Weights of a small transformer language model.
Training: a variant of SOAP for these matrices, 2934 steps.
Each number is 128 + 24 x the weight over its row's rms, rounded and kept within 0 to 255. Layers, rows and columns count from 0. Numbers have three digits each. The size before them is the row's rms in percent of the matrix's.

# layer 2 MLP down, 256x1024, rms 0.123, rows 0-99, columns 256-319
097:106165169114114147088113153132140128105155081126116075118121139122118168131129128128092160144102125155158111127145157111105105119160163160142132173092189136113095108149116148117113149138157133
101:100143146136149149125090131137114154128096105124155097104140141126103133106089147107109151145136101109143096173170120115131148157110131147122090164145150192098131136115125140152107142143141132
104:125116165146105115144152138098137107120141107158170128139138124137142144146133119105096131166141119142118135126126152144134137135151131168112153140082115103110108106137130138113107143118135102
094:121140106129130151143115123125140119141131151160122090152069105067125147111131115128142125140146108136157167109150102100139109073087136111142099145131090094149114115126114134162162083095109139
100:140083143101133105128167159146117104116130152151163127127089124149115187112117125085117159148101161155102147118131138113090117119137098149132168114112129125100144095138135183152121174151116164
099:090155096086113133105122180137138088107110108132074090121139133105124126139078079100158122136125139095136162123125087136108124099125111154104148121104080146103136136126152143143120160116095112
103:141125145124136132111105145127122144115155089128102130096073139152127135133106110114159138096177154138146131078147117149121125119111104133133112173120091146132129176117119110090139118147158168
101:135185148139089109158104150147051107135144120132119126108120096086132167136131147181105073127156114145146153140162118139129108127134152100184126121065129154138092120126113139112147126154147092
100:155120132113156159180165141101146132117143132095114104102132114191112088216136153135083081123115095137090101105134125116170104132092123125152122127133106138172158130142080083130092148158119087
101:145153114160103143155087102092154144133131147130113114135131141132099133125123134143135150071118108156152159143126163141127094120104155147164139150126132099113128085151126117109079150102130098
105:108098097131118100122149107134171155134108107121127114120136147136115154134125152133169120131218142073183116134157119173136143119149142109170090128123129169131128110110127119090126102141138100
100:099101113172135127134157098121096140118133133162138153137085163122127142109098137121123112094151137094115084075155143133144177121126097078108133146150082109157116121140117133099108111133138132
103:118127188135135148097130171098120114139139108169129132105167102146143129142158134095114125144125125145125142106177104124110125141090160156128151118163087138097129162124118144110089167166118132
101:097110095138095136127137117106118152102099128142100137146083123089148113159134136139133096087138116143105133137100137123125140101091141128148139086147129105183131123131108149110143110104172143
099:168111110179114104139128149119167135163112134128159130085114160134105101109144108144137132119109120154131138175118136142120119128125122161161088110152100112119142142123124101121120125138093141
099:187114117112165137131102107110128135149129143092098100111127101126103119134155127108139180091121186055100144109119136128155154150112123108138153106151093120097097125088117144141177152107127121
100:109127118126135149162135161098141134112139108115132099119087167189204197088120154094147105099101151102106120119132131130143122191096131120102137114124183183102147132129144126114133140091113134
102:109122150145103126149142120141131157121170115131124146149176124124170134100131138149127132128134154064155136147126128080115133165119127143106110138160126138180144109091153088134113112179113115
102:135139146111093122119133143097103153093164084087129106117176129115127106150133145171125127127133146107135124134119093142150147145104124152138122146112103153116086158129114103147163128143122156
099:158167110149149131127160119116116157100112102134130105083130154131080133125107148129142118122127125132108108116133132108150120140104148145156175130133154098127159125114161083142140125097141173
102:133109097168129121145108155109100092116161103114119129124140104083130102177142138167149159091132131089120100145141096158135106132105116149111129109107179119190171124123100204139142103160122122
103:091131143082137094139125169135135170152143146167107096159137141100146123130119125149148128118184111121150100117134106128139112161110127104119149155121135102119104143151128114120141132130117115
100:134139080120131142110111136103155166115136093150144104180121102130130088100102122087095130116142102166158119124105099164088127079110133126086123150151108128150123163132108135111155127149141145
098:116097156113115143111119160139148118112101156149101137112160112122134114131133122121115136131188131100120156146163119119106061122157091119109144085119114108149103184106132114137091134112134130
103:102133156146128134139144145107099149117113112102150144085159149119148124147135150116120129174135129182118144126115135099091121147148083156137145125111143133141137113089126141084096138125110134
103:146123160138120146109113076131088121070135119101151109110159113133105104099126122162152127147129165126066128154153175165149138144134130131118144096185110142154092141117116138130119138095161131
102:154128147124112094148112094157117149153097118095137099128061158177160106118143133139123142128106140145135126131100166113123089163142121128160157116163136144102105121107105129140088095107171132
103:090126101123191161114179150149114118148126183147142115124141099127082157080119119138127152130122151121156119116156138124155097108122147165128125116146111155137143110147109143092130171105118140
100:139136145149112142133151119119154083103148123112178091133122121103121144146175092122127174074141130135170109100115167163095091143146095109087125153132139107122156148122132142126116171125139123
095:145104131151164125112129148209137138109148110147191113128089159175176145118127114137103156128160163106151146145135112107090126140145130148179118113135126135090148092168159148152093154169065153
102:114126152142091120163131127135099099129110125118140131116106115147093107112115114130088151144160158150120123157165148051122114142151138143140141188128145150077126140139139149094137105065128156
101:157159148086137120140122185163121112126130136124117175121099140092112126090080128130136153100122139169125120147165120069138108141117098169126093127134146121116118134132118136122107101098140170
095:148191147117141095150050112131137127128098145138099122102092113101103110163146095136150140143120112151132101118131155078142100121120106163106160099140162148098132131093125117148111090129200123
097:141111153128119113140139084142124122098139143148127121143097135113078145182150089146120132124158163158141133136099154150154094147098128091151130180143094130106092107142139118093100108149161144
104:119115164100125139133130105132158121201101124143083120099148137124173128129201163147155104104123118082139137128165127150097130106128149133109130149140120132141135132158145185086052126108098145
101:132120127148122100147160153093146131141116145143137118141104129177156109153103118152150092159135132124176097128149103102065144103200141099121076124151097121150129121104140091089150190130153098
100:118122094143135102130112156121117135111089143075126132141111093161120114113118135114114100156160145108130127122128125162116140121091111133129129099102154159142059129083094128119128101124118135
103:131145095138170137112138114129104151117116143157094117133163116127147109141120129121147174115158146135199138151163193097116104144134101127122097118152123152161116129095114132151079140125133118
105:120169132150121111110175098136144087142154112139143110114094128153117116130148088160116112129133094179128152123118167084126120142152142134140129139123153132100133150150140111101157168140102133
100:114123153103122145114146092108118114108166114093112123164106160121134144161105127173133142159125095155162125124128093149054110144104094107103150094146145103161136156122126123124174096130142181
106:143167110119156153145119111121114181155123140119127161124104153125125159113153098091126095179124190146138113120090127126157075128081171161069117129127139133117170079106126105137126171121104138
096:099089121150122135162119136206143108119080137077098126119128102170163159112081130145130112157108136160140112129170077111098126163117105139141165126146116121111108160160160124114156129153148110
097:147124164134128123135129105129128162109170120158117105153104117102152158163095150170124120141117160108115094132108076139128164125116122149134154152109154074158197108150116106163138123150152163
101:152154114125140133117079136138136157157145183160105105126100107123136114136124094164142128133156185100151147138142140122114166177097156136145118096155105144136136123134142128156153146139100138
098:121121119137150130120134172170151124123160146092179132132129111121131095132148163130095117124085159123115129112121090130122156148146117139127153131151133096076134156089118137110126113135114121
099:128146162140131163092112127134079126087118111119200156130144150110143143151160138114137116149138107149088078136150103103130116145106116071131135106071124089132149176095115112109119087132137139
099:050081143143115131125125135118099160137100131118087144106114135207068135124160148148117115111131115095105167156117138142130094105100121149138144161091131151140124140101100115111136141142129117
099:126120158166128147091107131063121113135143138141114139115143126149135100170107097101125129109118127131102111147107146127100111098109106107130082130101139140136112172071101125138142126135177141
101:166089141112111149143101106182093172136136081115155134116171151122114136131127117158098145156161150152135111125165136155155125078097139132118148103114158106093179133113129169121093151109137162
102:103107131153164122124117132126136131128130122129121130113147125116140157106150164080122129104114125156100139157169122104134090138103111162112144137105123129117150088099083147146134106096119126
097:118139143117101121123130082138173157107146160100136111117159129160098142154119122123164106144111118113072138113149115131101153134154111137108151097138119145168144168088184106106126101126161102
101:106172144142110148085124089095136116119179166117149110145126098135092166147125135119116140128120099155163138156132138123107086124100103196117140116124119158114137140152163131186149153146121122
103:133082121115095119121136168103111107115134107136168098150104107080071166098083129160124091115124134158172137096148116140121126098119117169154115141116116152125119101137114131122128109152107109
098:124150101167146129128148115146120100093096130112113136161102156158135136104106128118074120135114095118164143110106111144128160116149116123118120111136130099111163116145131125126142132131149156
102:086139117129085134170108137134132140120068128116089110102093135174145119103061128074152129120111152132131155165108119130060079109135142116104156151113141171162152137118109086117154070111113078
104:150150117085150120106127145142170123073158135153112147092090157111139122076132110133146112138151153119148154169142167176139168139117128147129101127162148126139125154081148133133125117127104118
100:114139105119140148135114137145113118120120158140088129099107157146114114169163096129128129147134167093177169062138141125077094111164140120065156118109138165102146164116093123131154086121127108
098:140126135084109107096128141190116187110131136129130157090137122137130155098117128165181109151138147148136082175133115135084152139102141155097117141133163174131145151145159134114193098086118125
093:117134096102107100165140107123115141118123099181113113096113151166115093101147154134130097115122148114166129111118101132126156163074103148160136134147123147176112133121123117142127178111142123
095:110183115141142135160135151160148090152115087097100128116130114109124154156116110152070177116115113065171143131121139168120148131161106129173137121142135127131127136166137093117074132142107120
097:128103129116157075169164108124147077090138124138099122148126128123095114100109099134079107123117112134139118141116116100165131120188132128093096117084108128123114147137126103120117145116133139
100:126114104184108094135133145141134132110098116118140116146133128162168151091129138157107130148149137157132083137117111142119125145089142125146174104157159143135142175100143111095143149118126085
098:117115103126112085118136115134117128140147111149101137112137101121123137094130120136104133130164186136133112110117144148108158152068120136101153123112140129125144127113095120116133125071126106
098:086113161094135068116115132126117092100163090151124126135113081123122149141114131134132115116132145149137132131111121084152114121138124148161156114146147114086134102167159114113154115087125113
103:164138092126149137135160120146094165101152148115146117135108110121129123169135091137158189119109097148130147153123119111132100148092118115096180145109152139138127157142140159150161110098151147
103:111166114118115123099105141162121109086123124159164134124118140147135087117135157171136125094142098135140147118122141147148137158145144121132131113090157113146156164136144139138144131094158106
101:140125152120166171150122081078090124124189115130122121169112086135116131146136123112132148128101140115191106119123145141117205122123088124146144155145081153131109143124130110155121146107130154
102:169101139103097171121110088140131127131145124083103119119109124144094101128137114117103108144103095127136110103113085154130119072119137141075110100140170156144110080116100139149111127112129145
099:110146122103141139099131107098144127121118116101149147134091123079107168104128133119144129110118141138077097148117108141139107137141147106093131107123131097121156158123114134175102115107117167
097:175104151122130090127180145136068157141135128137106167111130119135118138110140123102188161157095123207146118142156142078115129146119129121128141096127139101130156148095137141184140116088130161
100:108086103131127096133142125128120146159110157160120094083139148131148151089114146085143116125105133094141127104136159133141095126131154116078136111105106144128143129135083134193146122127109112
101:122099078117136139110169171087102107149105153111128158125076117155150106149123098099124142128150138108165131086125145140154125116117159119092110120154136179133118077103146048148135111131089132
099:129098102145118119118090096156138146149122063103136147141153139122124096098133101148137165120162136169137137132115139106146148149118103125152115150139131114150110103171138131139144159121132132
099:083145165124138115102159125125094136122155077140156128172172131084118142117111106156124116149097120054131135130113115126137114104130138100116117075099130163165140117164106112134060126127133149
102:124131142127126128107123138131117150096137141155157112175151116139126138153164139164134141127138134156100148182138107093120140181134135138113130089150149132106105174138115118122146174110126146
103:171121109125106126134122122153196159092146112158142084151089113145174132111190140107097157155151177091154098092154169114121185148114105122141149080146112152122123123111109118123076141114107153
097:116122105131128093145111144158121133125131146097115094091187154156158138110147118139097129108131103135100149120122142139141099129145155134096111154118116084173112178091141149112140122130119132
100:096145106125121156078139148131180127155133128148126159077100146149101107128119129108131154108140150086141158103127152147171124117130132130146153120105126139119135111133151096101091076121147132
104:107129114132157137121107127115120103126102140124134101145114137131146119125131135163126123096155123114144128111136137121087112107101098142142150098141177113112139122117189175144088136145130119
104:152113115109117162075130146120141082122126139124136148140110119108127098122109124126177103158114136152073136132063131081155136133157125107122127140138126154160108149151159130090080146105119163
099:174108119128135129141124120124093130144131116093128108117120126066105184096140087126086122161123110180108135085144143101131085127150082106129135112136099114174133152104106128133141167139121174
096:129125122115100123183167149078141140114135102130181153101125134099114120128107132078104119140119161113143149105143114108144111121179105112109125078101133154073142149148162105130133137144141134
097:123125070121090152111167114139109131135139161130171112110108135133135138168163143156114139084152121121091126160145150126146108114112134156106180139156121168137089137148134114134115065079128129
098:121102152124115133149149137131127121126109117101168146093156111128137140130141141152128100133139157154137058155161167124102152094130102113167166123128115114171117121114109159136122116149110137
102:141113110105133079144133158148110099106137115159145145136103149137169098098132119104127121116087133134117124156169109087113145097129159132153144121110100117112159141162140105158085111138167126
106:129126171142136096114118157139127097130156161184152121107094094127117125142090143157141088137104131109147094136126118114117117124132133127169116110110136116106105132144108141120143122144107144
098:146133142106108156139124145095093127117114133126150134098099147086162109125122188131167164120116125114090155159120117159111146154150139130144137126170098141154139124143100135152126140097143126
098:108119114174158141121094108123119119144089185151152120122122155122138121135091098158128153109124125157118132138084124101114119092121077119119126157139160144144153132125154099141154148104123130
101:129140144125143160150128151104174109133152162159120166124155080136104160161126154131153128125128125077116134132142105141148111138127141150133095165127123118159145092150149145137134084095102113
096:158123134141120128147122093117103124125117177117105113140148120103119144124122108115146134117136128066058133135118128107148130173119129136120149135116159104144182133168121094158150139132128148
098:118092132119101094136146116133171106119116135116151094104093119153127124108173126165136112106116116192135122138136122108106109135123121089096163082149136134114132177138152142133109152118106115
099:148119142104139122127119087130106153142119131124123131112137114126106150119128095111166120162095148129077105108127158118161112145109153129093155150113086129136116156110142099147120171131087172
097:150142126117110118113149146132117109108148116115143092096171124132128180050101073123109078126111094117134116161094093140128100128117128111141107155107131138127133099138087116106142112139170141
103:095108098109155102130169152116136135119110143132136136129143121170134139093124116128130136107104097070178109097133144142129141130104149125116179115141152212152107129143133158154109103145071175
101:133107163135148097162132158105086078134123175158125159141174118167127099123125121133156129098157151123178146141143152123120096097101162109160082135150097157086075069171073150140122077141114142
099:172175111167092097145120165120117167116165084102075127155091146135114123148117120149154133076154081157143106105149144122164118126128104095159102108125149130083127169141120151147079096136111089
099:115133128103156109112156118112125127113100145111100182137133157148138148105157172149152141081149120104097150087138160153137085109190143135107132104140097097148127169164107108122151115087139181
099:163103095098137157135113143134113112111136148104154110144145152133129154112137100141083126157139121110179136097134109112149145124113139151099159109121095134136130095129152116119094162147085128
100:124143109130104140141097127112142143090069104127131083084114081145094139132127126139098133121066132132143130114140146085151102124188131111129150119131133155111155143130138112135138142135108149
098:141090123102131148115155104086137119108117113124130132140130068123123144096135094142106099125138104147170132114120168181145132127116150130118139131064133163086114114116132041118131123128127121